From a checkpoint of a small transformer trained on Wikipedia: width 96, tied embeddings.
Each number is 50 + 10 x the weight over its row's rms, rounded and kept within 0 to 99. Layers, rows and columns count from 0. The size before them is the row's rms in percent of the matrix's.

# layer 3 MLP down (transposed), 384x96, rms 0.115, rows 154-226, columns 0-47
144:45 46 62 38 51 47 74 53 50 41 52 49 32 52 63 47 36 54 43 47 27 48 51 54 31 44 55 45 62 51 53 56 51 47 60 43 52 70 64 43 40 55 57 48 58 59 52 60
064:48 45 39 48 66 35 55 47 54 57 41 38 47 45 62 51 47 71 45 43 42 47 51 46 42 53 50 35 50 37 59 27 49 41 49 55 51 61 46 42 46 59 42 65 61 56 45 52
055:65 74 49 42 58 43 61 40 51 65 28 49 47 34 61 54 56 55 61 46 42 59 49 40 42 49 44 49 56 43 54 61 53 37 34 43 32 56 56 52 68 37 53 43 52 47 37 59
078:49 63 40 50 58 43 56 50 41 36 47 38 66 47 58 33 56 53 55 53 58 38 34 46 48 44 44 35 55 42 55 58 46 53 43 39 54 58 50 45 57 63 36 53 65 39 46 54
123:52 46 58 56 66 64 50 37 66 56 64 46 35 50 54 38 53 38 54 35 39 37 68 61 42 60 82 49 59 38 58 58 50 40 54 46 49 40 44 57 51 45 39 53 52 47 54 47
078:43 54 48 49 29 31 48 54 43 38 79 43 59 53 59 55 46 41 30 46 37 50 50 48 51 52 58 62 58 77 48 49 44 49 33 41 70 47 49 49 58 54 70 47 45 48 38 40
132:50 53 35 47 57 66 56 50 48 39 49 50 47 53 43 46 39 26 38 51 39 50 53 45 61 63 36 49 71 57 45 42 59 58 58 60 46 46 56 52 39 47 45 29 50 59 53 38
113:28 39 49 58 41 56 24 49 48 59 44 57 52 49 53 49 46 47 50 52 55 54 58 38 70 53 55 70 36 53 59 57 49 54 66 36 52 66 47 44 56 41 30 41 59 46 51 76
076:31 68 43 58 61 38 53 47 59 33 35 38 49 48 56 37 38 55 31 59 56 41 41 45 43 45 46 42 39 58 55 51 52 49 63 46 43 66 62 38 62 52 64 47 77 52 55 54
078:44 57 41 51 43 46 44 40 44 52 40 41 50 55 61 48 42 56 31 46 34 52 41 30 43 51 32 56 46 54 55 56 45 64 45 57 47 46 49 42 55 62 36 54 50 51 56 65
075:55 53 43 67 65 53 58 73 65 50 50 49 43 55 40 51 50 54 45 45 53 48 50 39 51 70 42 60 50 47 44 66 48 50 53 54 29 38 45 43 70 63 52 38 56 50 42 64
066:40 60 45 42 40 50 63 41 56 40 50 47 46 60 66 61 30 47 30 40 26 54 68 45 45 56 40 63 66 48 56 43 45 56 43 55 67 70 51 48 62 30 71 45 61 64 31 34
119:63 49 60 40 49 56 48 44 55 45 61 46 41 35 40 38 66 50 40 57 58 53 47 56 65 52 60 58 43 51 46 43 55 54 36 49 60 45 37 42 43 70 56 59 45 40 42 60
136:43 67 70 36 56 35 60 44 39 42 67 46 41 52 54 47 52 52 66 48 47 50 63 58 58 47 55 44 49 26 49 28 41 46 56 63 54 38 63 49 53 42 52 78 37 45 56 65
093:60 42 33 40 46 53 36 50 68 48 54 53 52 54 43 45 61 53 59 49 52 44 60 38 64 53 26 62 45 40 59 50 53 39 60 32 46 54 37 58 59 42 64 50 55 47 50 48
089:37 56 46 21 56 52 57 42 64 48 70 49 63 51 74 42 58 69 47 52 54 60 69 38 36 55 43 45 49 40 45 41 54 66 54 35 59 49 52 55 48 46 59 45 42 72 40 51
122:46 58 60 45 46 63 60 57 55 52 54 50 55 40 41 60 49 64 54 48 49 62 52 57 44 49 49 63 56 44 52 69 50 63 53 50 34 36 40 40 51 58 50 64 77 35 43 44
084:50 56 55 51 69 38 43 44 49 64 35 57 57 42 67 38 48 54 55 48 54 54 53 44 53 34 50 47 47 54 54 54 37 53 64 62 42 74 44 55 43 53 38 53 59 47 48 60
125:49 58 60 37 49 49 45 51 55 40 68 50 50 43 30 59 44 45 50 44 53 41 77 42 59 47 53 62 34 58 44 56 45 59 63 55 47 40 37 63 61 62 40 48 67 46 60 69
070:42 58 44 56 50 36 47 63 45 45 30 48 53 75 67 36 55 49 40 74 68 58 62 52 42 60 50 50 38 51 57 49 37 28 46 56 54 57 69 52 58 35 43 61 47 49 50 38
106:42 47 51 32 49 84 43 53 47 39 57 59 51 70 52 17 71 55 39 53 38 34 44 50 56 52 56 48 57 44 49 52 64 56 47 52 64 41 47 48 53 38 58 61 51 67 40 49
107:57 44 57 49 41 61 52 54 39 55 62 64 46 72 47 46 68 42 48 57 44 62 59 42 45 48 58 47 45 39 64 40 47 61 65 49 37 54 45 51 70 45 55 49 37 58 53 61
098:65 59 54 57 55 43 50 41 27 58 45 21 44 57 51 59 42 48 32 41 43 52 50 59 49 62 40 46 54 56 49 60 44 54 43 41 56 57 52 47 42 50 53 49 55 45 44 42
133:54 43 35 45 34 48 74 57 54 34 48 53 60 43 62 48 44 62 39 53 45 36 46 66 43 42 60 50 51 48 50 46 62 64 56 50 70 28 33 44 61 51 56 51 52 44 53 59
081:50 59 37 55 34 55 64 51 41 31 54 47 51 46 56 49 52 40 30 49 48 42 37 35 55 38 55 35 60 44 50 58 70 43 59 46 71 58 53 41 58 47 51 41 40 49 67 51
077:54 47 46 56 28 44 33 42 53 40 53 49 45 63 56 44 41 50 55 74 37 47 63 42 46 46 52 57 45 49 49 56 57 40 69 49 43 50 47 41 73 50 47 70 74 57 30 56
078:66 63 62 49 57 43 33 44 36 56 52 47 50 48 74 38 42 46 44 50 58 49 48 20 42 55 40 44 47 59 54 50 47 56 47 59 68 69 47 60 55 63 52 53 54 42 55 33
062:56 51 43 55 68 37 51 35 40 59 50 35 32 54 57 46 49 45 28 34 52 55 47 43 45 45 55 47 51 61 53 51 35 29 66 41 42 50 64 63 56 50 45 49 74 55 43 61
112:52 50 47 61 40 41 48 57 58 35 47 49 58 33 58 46 50 57 54 41 66 45 41 43 38 42 52 48 46 49 45 55 58 49 60 55 41 58 40 53 51 68 44 81 53 25 55 55
086:56 51 36 56 58 44 43 55 50 46 43 39 56 45 64 43 58 55 48 53 72 53 46 42 39 48 32 55 61 43 66 49 35 40 53 46 40 64 56 43 58 61 46 53 43 54 55 53
131:56 47 48 41 56 45 51 49 46 57 45 54 52 48 33 35 34 70 48 40 72 57 42 43 54 47 41 44 45 55 46 60 34 71 45 50 51 65 42 57 51 61 32 37 33 49 65 57
104:59 50 52 42 52 47 52 41 42 60 36 53 31 44 47 55 39 51 48 53 39 53 37 48 53 69 68 41 55 49 34 53 48 36 49 33 54 70 62 44 57 49 65 66 65 54 47 48
070:40 37 47 48 63 54 38 49 46 41 33 53 50 54 54 42 43 37 48 48 41 56 53 45 53 41 29 47 63 56 66 35 61 33 45 54 56 55 59 64 52 46 51 66 46 30 54 40
108:49 26 51 60 66 59 54 63 59 50 44 63 44 57 43 47 61 44 58 49 40 70 55 45 39 33 59 48 58 32 51 61 53 37 49 35 38 50 35 46 62 47 65 64 49 44 50 44
125:48 64 27 32 52 63 51 53 50 48 54 54 46 37 25 32 49 39 53 48 40 49 71 49 55 46 54 39 65 54 57 56 63 49 69 54 45 51 49 42 48 56 37 40 36 34 66 62
049:50 73 61 54 47 41 35 55 57 55 42 44 39 64 73 37 37 51 39 55 46 60 52 55 54 53 46 42 50 50 66 60 42 60 30 36 56 53 58 30 71 35 58 49 67 53 38 42
126:54 59 44 36 46 50 73 42 48 39 45 53 52 44 48 66 26 53 50 52 30 48 46 60 55 67 65 46 59 65 47 34 51 33 51 41 47 46 57 41 61 41 61 35 39 51 52 42
076:54 55 44 38 56 51 37 51 61 54 42 49 57 40 47 46 49 54 44 40 61 50 41 36 53 51 32 49 57 50 44 56 53 56 51 59 70 46 56 44 48 64 36 42 37 58 35 52
083:46 43 51 55 45 46 37 54 67 48 43 42 47 53 73 32 53 44 58 55 57 67 41 53 52 41 51 49 58 68 63 54 51 57 39 49 33 60 44 36 68 37 52 59 50 48 49 58
118:52 69 53 37 43 65 55 56 39 47 50 59 53 36 59 50 42 47 50 60 29 36 52 60 53 53 61 42 49 76 45 51 68 45 56 54 68 57 54 52 54 54 63 50 64 48 52 42
060:49 57 36 64 36 41 45 55 51 58 55 36 45 55 55 30 53 42 47 54 47 68 51 41 43 47 38 78 55 41 57 58 41 60 46 55 42 52 36 39 51 50 41 49 48 56 44 63
061:53 40 57 63 42 44 71 32 35 51 59 39 48 62 59 55 32 54 25 44 46 58 58 46 52 55 39 52 56 51 62 56 28 47 53 34 57 53 66 48 56 49 56 48 54 43 49 37
140:61 48 58 70 44 46 63 54 49 38 35 59 37 43 38 54 56 64 39 49 31 39 68 35 32 46 34 44 47 56 47 41 55 50 68 61 59 62 60 46 50 44 56 69 57 64 61 62
088:47 35 53 61 42 57 44 38 64 50 62 50 40 48 20 58 45 60 52 55 40 56 54 63 48 38 59 63 46 31 37 48 50 55 34 53 51 56 46 46 47 54 51 60 39 47 61 53
153:45 22 50 51 49 65 40 66 62 41 63 56 46 26 32 40 56 51 70 55 54 50 52 51 38 47 54 57 47 47 57 49 52 36 33 65 50 51 46 40 56 41 68 58 43 65 62 42
141:38 61 37 80 32 53 45 50 64 28 38 49 52 53 48 60 60 54 57 56 49 69 68 61 57 46 49 41 57 44 46 39 54 46 54 42 46 51 31 38 37 50 47 38 64 36 44 33
095:62 58 49 44 50 57 51 55 57 48 49 55 41 47 29 54 51 57 65 44 49 44 65 44 51 35 48 44 56 51 45 43 56 53 49 47 55 42 48 39 61 35 36 55 20 58 55 53
107:41 49 64 55 51 51 60 40 38 43 62 48 38 52 58 68 64 61 34 52 58 52 58 48 43 34 50 80 51 41 53 49 56 40 47 33 62 54 60 37 66 30 57 58 62 39 44 42
159:41 51 59 51 60 53 70 57 52 29 52 43 34 51 43 50 31 52 42 45 51 40 47 56 54 47 45 34 62 54 23 63 44 70 46 54 58 55 40 35 52 48 53 69 58 47 58 72
071:29 64 47 39 53 31 54 51 49 50 62 48 57 44 47 47 44 52 57 49 51 47 46 59 29 62 57 38 48 43 47 43 60 52 64 55 53 52 65 32 55 63 41 49 37 43 59 54
118:54 51 41 38 47 57 54 42 59 56 58 52 44 50 54 56 41 46 39 59 45 41 53 50 63 48 71 69 46 37 44 30 62 50 55 51 36 28 56 64 66 25 65 52 46 54 46 66
081:52 54 59 51 47 53 54 53 40 55 38 44 24 55 46 40 49 60 55 52 28 47 60 39 40 51 22 40 65 40 60 55 34 52 51 41 51 69 61 49 73 34 48 66 58 45 74 58
082:21 49 65 30 46 51 56 61 48 43 50 41 32 53 31 58 40 45 40 50 45 57 58 61 38 54 47 55 55 51 56 47 39 52 82 42 62 71 50 64 55 30 49 59 44 51 60 34
079:39 67 41 53 50 25 52 63 37 47 45 52 43 53 54 46 47 32 17 46 60 39 42 43 43 61 58 50 42 62 61 51 49 52 46 49 61 51 55 51 36 47 42 47 57 51 66 36
087:50 65 27 31 60 38 62 66 50 42 25 50 58 53 67 50 70 57 61 50 56 51 59 64 57 57 44 48 49 37 63 46 47 47 55 47 60 35 41 31 51 50 54 55 37 70 56 41
085:76 64 27 51 53 30 43 45 43 52 51 31 61 52 48 42 66 56 44 45 60 63 33 33 49 46 38 57 55 45 58 68 47 46 43 50 44 53 61 51 66 42 44 53 49 47 56 43
070:45 59 60 57 34 64 45 40 74 45 45 54 64 47 32 41 34 54 57 49 42 55 74 56 50 30 43 57 51 45 48 41 53 51 65 33 44 55 39 49 77 41 49 47 60 42 60 56
075:43 58 33 53 48 46 42 54 61 64 60 39 44 35 61 41 36 39 39 66 59 57 61 49 44 40 51 45 58 49 59 47 54 78 45 44 49 61 37 43 56 42 52 50 55 41 51 56
064:70 52 37 70 47 40 48 47 50 55 57 51 53 50 47 35 53 39 37 57 58 58 54 35 39 61 40 54 53 47 68 56 26 52 41 50 47 64 54 39 59 49 38 56 60 53 35 49
103:48 58 49 46 67 39 42 51 25 49 41 43 65 37 72 44 51 68 41 67 61 50 33 38 59 53 36 65 62 55 67 51 59 49 53 76 47 44 63 38 65 53 39 54 48 42 39 51
131:44 51 50 55 49 67 59 34 53 61 57 52 50 45 59 72 44 41 34 46 56 42 43 44 44 42 67 69 32 49 65 42 48 47 47 52 58 44 48 44 37 49 59 40 33 59 47 38
129:44 38 61 61 44 48 50 54 74 50 69 55 52 48 72 48 40 57 55 57 41 47 50 62 54 45 50 58 61 40 56 74 53 49 69 49 54 38 53 48 25 48 45 52 54 48 55 37
068:52 48 34 37 66 46 51 45 37 36 53 61 52 56 49 43 68 62 64 45 64 43 60 39 26 47 45 47 46 55 61 58 42 55 55 42 60 63 55 43 61 49 37 29 43 52 65 53
121:54 44 52 71 58 57 44 46 49 46 43 42 48 57 58 55 51 50 30 46 45 56 46 56 47 62 49 51 67 49 55 50 39 50 38 40 55 49 74 53 58 44 32 48 51 54 47 69
078:49 74 42 47 60 37 47 65 47 47 42 40 48 41 61 62 46 71 37 52 53 60 34 39 55 53 41 47 54 61 70 51 38 41 47 42 42 48 54 38 55 72 56 48 69 52 58 53
096:58 57 51 58 48 48 44 55 54 38 47 54 64 47 43 31 60 32 51 69 50 43 46 22 54 37 24 58 57 27 54 54 39 46 59 41 54 59 55 57 61 36 45 68 61 58 55 53
125:56 56 45 54 53 36 49 48 53 31 60 54 30 30 45 50 49 58 62 51 41 45 48 46 39 50 50 47 44 45 61 51 48 62 62 42 60 54 46 34 53 62 36 57 58 52 74 64
107:53 64 53 54 57 35 50 58 55 25 37 48 42 50 45 63 56 57 53 48 53 53 37 30 63 50 59 44 40 53 45 48 46 42 44 64 53 57 47 30 64 47 62 40 71 54 44 64
073:58 60 52 45 63 28 51 46 51 67 43 39 38 63 51 46 38 49 38 43 48 72 45 42 56 58 43 52 66 61 47 57 50 29 51 29 45 46 50 31 51 46 51 54 63 41 40 46
084:59 60 50 54 67 40 46 46 48 61 31 36 58 44 46 31 44 59 43 65 48 64 38 38 55 45 31 46 59 66 39 58 47 45 39 41 46 48 55 28 52 71 43 47 44 52 47 55
111:64 27 33 56 62 28 48 38 37 46 53 34 55 45 46 52 52 50 62 40 54 50 45 56 47 40 40 56 73 46 47 50 46 48 27 51 51 72 51 53 51 52 44 43 62 51 54 53
102:79 41 45 71 43 53 25 46 57 64 47 53 46 51 55 49 38 64 48 68 56 49 49 48 48 33 34 56 56 38 44 57 55 70 51 58 29 49 51 70 58 38 47 56 59 40 37 70
103:50 61 48 59 50 37 44 50 53 62 50 49 41 43 55 52 37 43 48 73 54 63 38 44 46 68 35 47 53 58 59 53 51 55 59 46 57 54 64 42 34 58 46 57 50 58 35 42
# layer 3 MLP up, 384x96, rms 0.172, rows 155-226, columns 0-47
081:54 68 35 59 60 34 52 42 46 43 33 49 52 36 60 49 59 52 26 64 66 39 38 39 37 46 44 50 65 59 54 48 39 58 39 57 58 71 48 43 48 57 28 58 45 30 51 58
093:44 61 42 55 62 27 47 42 40 46 43 45 71 44 59 56 63 59 39 59 54 38 35 43 48 38 52 36 55 42 57 42 60 71 45 48 49 69 37 39 39 62 35 55 49 34 58 69
085:67 67 36 59 51 32 47 46 43 54 33 51 49 37 46 43 55 46 30 53 60 55 39 47 41 47 39 43 52 63 56 51 48 75 47 62 61 75 49 29 38 65 32 51 43 29 54 58
109:56 55 44 55 56 52 39 40 38 34 46 47 54 44 48 42 42 61 36 62 49 37 62 41 40 45 45 34 63 66 65 44 38 51 39 62 42 60 45 50 58 45 45 55 38 40 44 44
082:56 83 50 65 49 28 38 44 43 70 37 52 55 32 53 48 43 49 39 58 70 51 50 41 43 59 29 56 51 56 57 58 44 65 41 69 54 53 38 46 44 55 39 49 42 43 45 42
130:49 52 52 42 67 46 38 45 45 52 36 50 75 33 47 61 54 55 46 40 48 39 49 48 45 36 60 60 54 59 43 29 56 84 50 57 47 72 44 62 33 61 47 50 48 38 50 37
100:64 49 39 55 46 52 56 60 39 33 51 55 56 25 53 48 53 43 41 47 61 44 53 63 49 37 56 40 30 72 65 52 50 55 27 59 54 65 57 51 58 43 44 47 51 42 58 45
101:53 61 46 61 64 46 39 41 43 49 39 57 63 49 56 50 63 61 29 64 57 55 31 47 52 46 44 55 56 53 45 48 43 53 46 60 54 58 47 36 54 53 36 61 62 42 60 63
104:55 68 39 65 61 33 45 41 42 47 48 54 52 29 49 41 58 50 41 66 76 43 38 39 32 47 37 44 53 65 57 56 41 60 37 67 52 59 57 46 56 56 43 26 46 44 55 49
092:60 67 41 60 59 38 42 47 50 51 39 56 46 42 54 36 59 45 31 66 70 50 28 40 41 46 37 45 65 45 54 50 44 53 44 53 55 72 49 57 55 50 34 50 59 29 58 58
090:37 73 23 52 67 28 47 36 42 46 42 48 54 29 50 55 50 81 34 54 63 52 39 45 55 49 35 35 64 53 51 49 47 59 48 61 66 62 44 43 56 58 34 56 48 38 59 53
108:29 50 41 67 46 40 44 26 46 46 37 51 67 62 50 71 57 37 45 59 60 63 44 46 65 45 47 44 58 40 48 51 40 58 45 42 57 65 51 59 48 56 53 53 54 47 37 60
129:45 52 43 59 54 49 55 54 42 54 54 53 37 38 44 31 45 37 41 50 60 63 40 34 24 44 40 43 39 47 58 52 54 51 53 44 50 60 73 50 54 52 52 43 59 50 59 87
091:58 73 45 49 64 26 33 39 44 52 49 49 45 45 58 46 60 62 31 50 56 49 50 47 52 46 37 48 69 68 56 42 32 69 40 48 47 64 61 46 43 55 29 48 45 38 58 44
101:59 75 43 55 63 36 49 44 41 45 37 52 63 27 51 48 50 66 35 51 58 54 38 44 48 46 41 39 52 63 62 46 51 56 45 53 59 66 49 26 42 69 45 55 53 37 64 54
122:33 58 53 57 63 45 34 36 39 47 49 52 64 58 59 48 66 30 43 47 51 57 48 46 48 39 47 61 43 54 61 47 37 71 55 50 40 53 57 54 57 50 46 34 75 45 45 59
090:50 67 40 49 57 36 51 44 43 44 32 44 57 39 66 51 73 50 28 54 53 53 40 47 52 45 46 52 60 60 47 55 44 58 48 50 52 64 64 38 54 55 34 48 53 37 50 51
113:34 54 47 70 58 53 37 45 56 63 49 50 59 53 63 43 53 49 45 61 69 48 51 38 45 36 45 31 65 33 40 48 43 40 38 53 58 54 47 52 58 54 45 58 63 44 45 60
077:55 71 33 61 63 26 43 42 38 50 36 49 62 30 60 51 68 56 23 60 64 43 37 50 42 44 37 48 62 49 55 41 42 63 55 67 63 65 42 58 38 54 31 44 56 33 49 58
091:65 62 46 74 45 29 51 43 45 51 53 48 47 33 54 71 30 55 56 52 64 66 55 55 25 50 44 54 37 69 49 57 34 59 47 54 45 52 47 50 40 61 29 41 49 24 58 43
115:49 57 41 60 59 46 51 44 54 44 54 57 60 53 45 45 58 49 28 49 50 38 37 42 42 43 53 65 50 52 43 49 53 56 50 56 51 53 65 60 54 49 43 64 73 27 58 68
078:49 51 47 50 54 47 49 56 67 40 52 85 59 39 55 42 55 45 43 66 60 50 38 43 45 44 53 54 53 49 48 44 48 47 52 60 43 48 43 49 54 58 46 51 51 46 59 57
110:48 69 53 57 62 55 29 40 36 46 43 49 44 41 44 45 41 43 51 52 45 53 48 45 45 25 39 42 35 54 59 46 59 51 46 50 49 55 50 51 68 46 50 39 51 53 47 64
085:47 67 52 60 60 30 37 51 47 40 44 44 49 48 73 49 49 59 26 65 65 49 49 48 54 54 39 41 55 62 67 44 37 64 54 61 47 52 60 48 66 56 34 53 52 36 54 70
089:50 77 46 51 70 23 44 47 39 51 40 55 64 37 63 40 63 51 31 48 58 52 49 46 38 49 40 50 60 60 58 43 39 63 42 61 46 60 46 51 50 62 38 49 42 37 62 53
087:62 76 30 58 65 35 53 39 35 54 36 50 56 36 47 60 52 60 27 58 57 46 45 45 47 48 42 42 57 55 56 45 36 64 36 56 53 70 51 41 48 63 41 43 50 41 54 45
084:62 69 36 61 59 30 51 33 41 57 35 44 57 37 57 55 54 53 25 55 59 50 36 47 40 56 39 43 65 56 56 48 45 65 38 53 58 71 51 36 43 61 35 47 60 27 59 58
104:55 63 41 53 50 45 52 44 44 41 41 50 53 40 50 42 69 34 37 56 75 50 32 50 44 40 39 49 44 58 54 60 43 63 44 58 56 72 72 49 56 54 38 38 52 37 43 55
089:67 60 50 56 61 38 39 36 42 60 39 54 50 33 55 44 61 52 31 63 73 48 37 43 43 48 36 60 72 56 50 39 40 70 45 57 65 58 37 38 48 62 38 61 42 34 44 60
128:59 54 37 42 59 47 57 47 49 37 44 50 51 22 38 37 50 45 45 50 59 44 53 18 54 56 45 29 46 68 63 54 39 57 28 62 52 69 66 42 54 69 45 50 36 51 59 37
111:43 54 56 57 50 42 55 53 55 64 59 48 38 56 41 39 48 66 44 43 84 41 50 37 51 48 43 31 59 45 50 52 29 38 56 58 59 47 67 70 45 59 45 47 47 53 50 59
078:49 85 45 56 65 37 46 50 50 51 41 51 58 37 71 47 63 48 36 54 54 52 36 43 44 39 37 47 57 50 61 41 50 70 50 57 48 71 40 59 50 58 26 46 60 30 48 63
118:59 55 38 54 58 47 49 43 48 37 46 56 61 45 42 49 51 46 32 47 55 28 51 39 40 57 47 60 52 62 54 45 50 50 44 61 46 53 64 41 58 40 48 54 65 39 60 47
114:48 57 38 58 41 51 47 29 42 50 35 52 50 50 62 49 63 42 47 63 57 55 56 42 49 52 31 41 55 46 61 63 35 44 42 49 52 52 43 60 54 51 46 49 50 36 61 49
078:56 77 35 62 67 26 46 35 36 46 25 51 59 36 52 44 64 51 24 56 58 46 41 42 44 54 47 39 59 58 51 49 43 69 34 64 59 64 44 50 48 61 33 54 52 37 58 55
093:53 71 62 57 44 44 34 53 53 62 54 41 47 43 43 24 59 44 47 41 84 46 46 38 41 39 49 64 35 41 48 61 51 47 51 58 49 41 59 63 47 52 56 58 48 54 35 58
093:51 69 35 61 57 37 45 48 45 47 48 47 62 33 55 47 62 52 33 56 57 48 40 38 30 52 46 48 59 50 56 56 42 72 42 56 51 72 62 45 47 52 36 52 53 35 63 60
090:66 63 24 48 58 33 55 39 49 46 40 49 53 41 51 63 55 73 30 47 60 43 40 50 59 60 38 47 61 54 61 58 40 68 50 62 67 58 50 35 52 46 36 52 58 36 58 52
087:52 52 58 55 61 47 34 50 47 62 41 43 47 59 39 41 62 43 30 49 39 40 55 61 36 49 48 53 43 29 61 48 56 37 54 48 37 53 44 67 50 50 62 54 47 49 38 62
085:66 71 45 60 52 28 36 46 44 45 42 49 50 31 53 48 65 60 25 59 64 45 32 41 41 51 41 53 56 57 59 45 41 64 45 56 56 70 44 40 54 62 36 49 49 35 50 68
080:56 71 37 58 66 23 53 38 49 57 40 48 58 43 43 51 55 54 29 58 70 51 31 41 39 65 40 32 61 53 54 52 47 63 40 68 50 68 51 45 49 53 32 52 45 29 51 51
123:36 56 48 64 68 43 39 40 44 60 46 55 48 52 56 50 49 53 42 54 51 57 54 45 52 33 49 56 55 53 67 28 47 58 50 45 62 47 40 55 48 46 47 70 46 46 46 63
087:67 48 32 51 58 48 53 37 53 39 51 57 58 58 61 53 53 65 23 60 41 52 37 51 54 51 55 55 70 61 50 60 24 50 49 43 46 60 64 46 45 42 47 46 64 36 55 57
128:48 52 37 47 74 46 58 46 54 48 49 58 57 44 48 45 44 67 30 56 63 25 40 39 40 52 49 50 62 49 42 45 54 40 43 63 44 48 68 49 45 48 47 51 59 48 61 60
132:51 51 32 46 76 50 51 32 56 52 27 52 61 46 47 62 56 55 40 42 43 40 51 48 54 40 40 57 67 49 49 39 58 67 48 62 54 69 40 44 46 48 48 55 54 37 62 53
123:74 51 37 52 45 51 45 47 43 53 57 52 49 42 78 52 39 41 48 64 60 56 44 48 38 56 51 50 55 74 58 37 30 47 36 33 53 56 58 49 67 57 35 61 49 26 51 48
125:37 49 39 75 74 45 53 37 38 46 54 57 52 60 63 54 53 70 40 47 49 42 50 33 36 44 38 34 76 35 48 43 31 67 47 58 41 54 42 63 36 61 47 48 46 50 62 53
128:39 55 54 49 59 45 32 45 31 60 53 53 44 47 46 63 44 49 43 49 56 27 54 57 47 45 33 55 61 38 57 31 43 45 45 40 48 53 25 72 50 46 48 61 51 51 52 43
097:59 66 39 56 59 35 49 38 46 51 44 56 70 42 51 55 71 43 35 57 55 46 40 40 24 46 50 45 52 50 58 52 45 55 49 48 54 60 56 45 49 67 40 55 48 38 58 52
118:49 48 54 54 51 50 46 43 33 27 61 56 53 55 51 52 60 44 41 47 50 35 50 57 56 47 44 24 51 59 53 46 44 43 21 54 52 60 48 64 58 45 52 39 58 41 54 53
097:47 71 46 65 59 34 37 44 48 47 34 50 59 44 61 50 52 60 41 65 81 50 27 41 44 43 50 54 60 56 53 38 42 51 57 51 61 59 44 60 48 66 33 56 52 41 46 61
097:42 66 45 54 52 39 46 39 43 44 29 47 53 35 48 53 53 56 42 66 64 54 36 42 33 54 40 59 56 45 43 56 52 47 46 51 59 63 58 66 60 57 34 54 52 37 60 73
080:72 66 59 50 45 44 49 24 51 46 48 42 48 43 62 66 50 52 53 55 60 62 35 51 50 44 49 57 48 58 51 44 33 56 55 51 43 44 56 57 45 48 36 41 65 37 52 63
113:47 65 39 49 50 45 43 40 43 43 42 51 55 32 61 51 61 56 46 65 68 54 36 37 41 54 41 34 56 45 59 42 49 52 50 35 50 60 56 57 49 65 47 61 53 43 67 66
087:67 69 38 60 65 32 52 39 42 59 26 45 53 40 47 52 61 49 29 54 66 39 25 46 37 47 37 41 61 61 53 40 38 67 49 63 63 65 53 45 43 56 32 50 45 36 47 61
092:59 75 41 62 61 32 39 40 44 44 41 50 50 49 65 53 55 61 29 56 56 54 38 48 41 42 47 45 58 55 59 43 26 53 43 47 50 61 57 47 39 54 31 59 53 39 55 56
085:61 62 45 52 64 32 42 47 52 55 55 61 52 31 64 38 63 62 26 68 56 42 39 30 28 48 49 44 53 48 55 40 58 66 42 54 49 59 48 53 52 71 35 53 44 44 63 59
088:67 75 46 59 61 27 44 40 38 60 40 46 55 34 49 46 61 64 33 55 64 48 31 45 40 54 34 43 57 52 55 43 52 65 42 60 64 69 49 42 49 65 32 53 54 37 53 57
103:54 61 44 48 85 45 35 36 45 31 47 53 57 46 47 36 48 60 35 53 62 39 41 39 59 47 39 48 71 64 62 50 33 56 43 58 51 68 49 43 59 47 34 35 54 39 51 42
109:40 54 58 43 60 51 27 38 47 61 41 54 49 46 42 42 65 36 34 52 70 43 51 41 47 59 33 38 44 41 56 49 53 43 39 50 52 64 43 59 62 54 57 43 43 53 58 42
113:47 65 55 42 44 48 36 43 49 40 50 48 51 47 59 48 62 43 45 64 64 46 63 46 39 42 47 33 47 47 70 27 36 76 46 44 39 63 55 71 54 53 53 53 40 52 49 51
099:72 68 50 58 55 35 39 39 39 62 48 48 61 38 44 50 68 65 37 48 63 45 34 45 45 46 43 49 53 57 55 44 57 63 40 61 57 65 48 38 43 56 31 40 44 32 43 68
102:51 74 61 56 65 36 48 38 41 48 45 45 53 47 72 52 53 42 35 56 50 55 51 45 49 55 28 41 60 58 57 32 36 77 24 51 43 60 58 49 58 59 29 45 57 44 53 63
097:50 67 42 51 63 42 43 40 43 47 37 53 63 38 51 49 71 60 32 67 61 40 34 38 50 52 42 51 71 62 49 48 55 60 37 57 63 56 44 46 56 60 38 56 58 48 50 65
094:44 66 45 44 70 16 51 46 42 59 36 46 59 44 48 41 58 56 35 52 73 53 44 48 45 52 40 62 65 56 56 45 52 55 53 51 59 78 42 47 35 60 43 56 39 35 44 48
121:41 50 27 64 69 40 57 51 43 60 45 59 58 54 53 57 55 59 39 46 43 42 36 51 30 36 52 49 48 45 69 32 40 54 48 51 58 55 42 47 35 52 48 64 55 49 62 58
120:51 56 46 38 55 37 47 54 57 55 51 50 66 39 68 44 39 50 43 46 56 53 45 46 38 47 54 49 59 54 49 32 42 63 43 49 43 51 51 42 49 49 45 62 58 49 53 69
082:63 73 43 61 70 37 54 29 38 57 40 47 62 43 51 51 58 59 26 53 61 45 39 42 39 50 39 42 55 53 55 46 39 71 39 54 60 70 53 41 52 61 34 45 50 27 57 49
096:64 63 41 63 60 43 38 42 38 51 38 53 56 43 53 49 54 46 32 57 73 47 31 40 40 43 43 53 56 59 59 51 32 73 42 54 60 63 48 39 46 57 31 41 44 40 54 56
075:55 63 52 47 58 42 60 46 64 53 55 66 76 45 60 32 47 59 33 68 72 52 31 38 51 51 47 55 46 51 50 45 52 42 45 58 46 48 45 50 60 53 36 65 53 37 47 49
096:58 67 39 57 51 30 43 48 47 53 41 55 59 38 43 32 60 60 35 48 66 43 41 42 42 38 51 54 47 49 59 48 47 57 47 52 66 74 69 46 47 47 40 58 48 41 44 48
102:48 61 40 51 69 47 41 41 36 43 52 55 49 39 41 48 44 69 36 55 58 34 54 44 50 47 38 57 66 53 61 40 35 67 35 44 61 59 40 53 65 55 37 58 43 39 53 45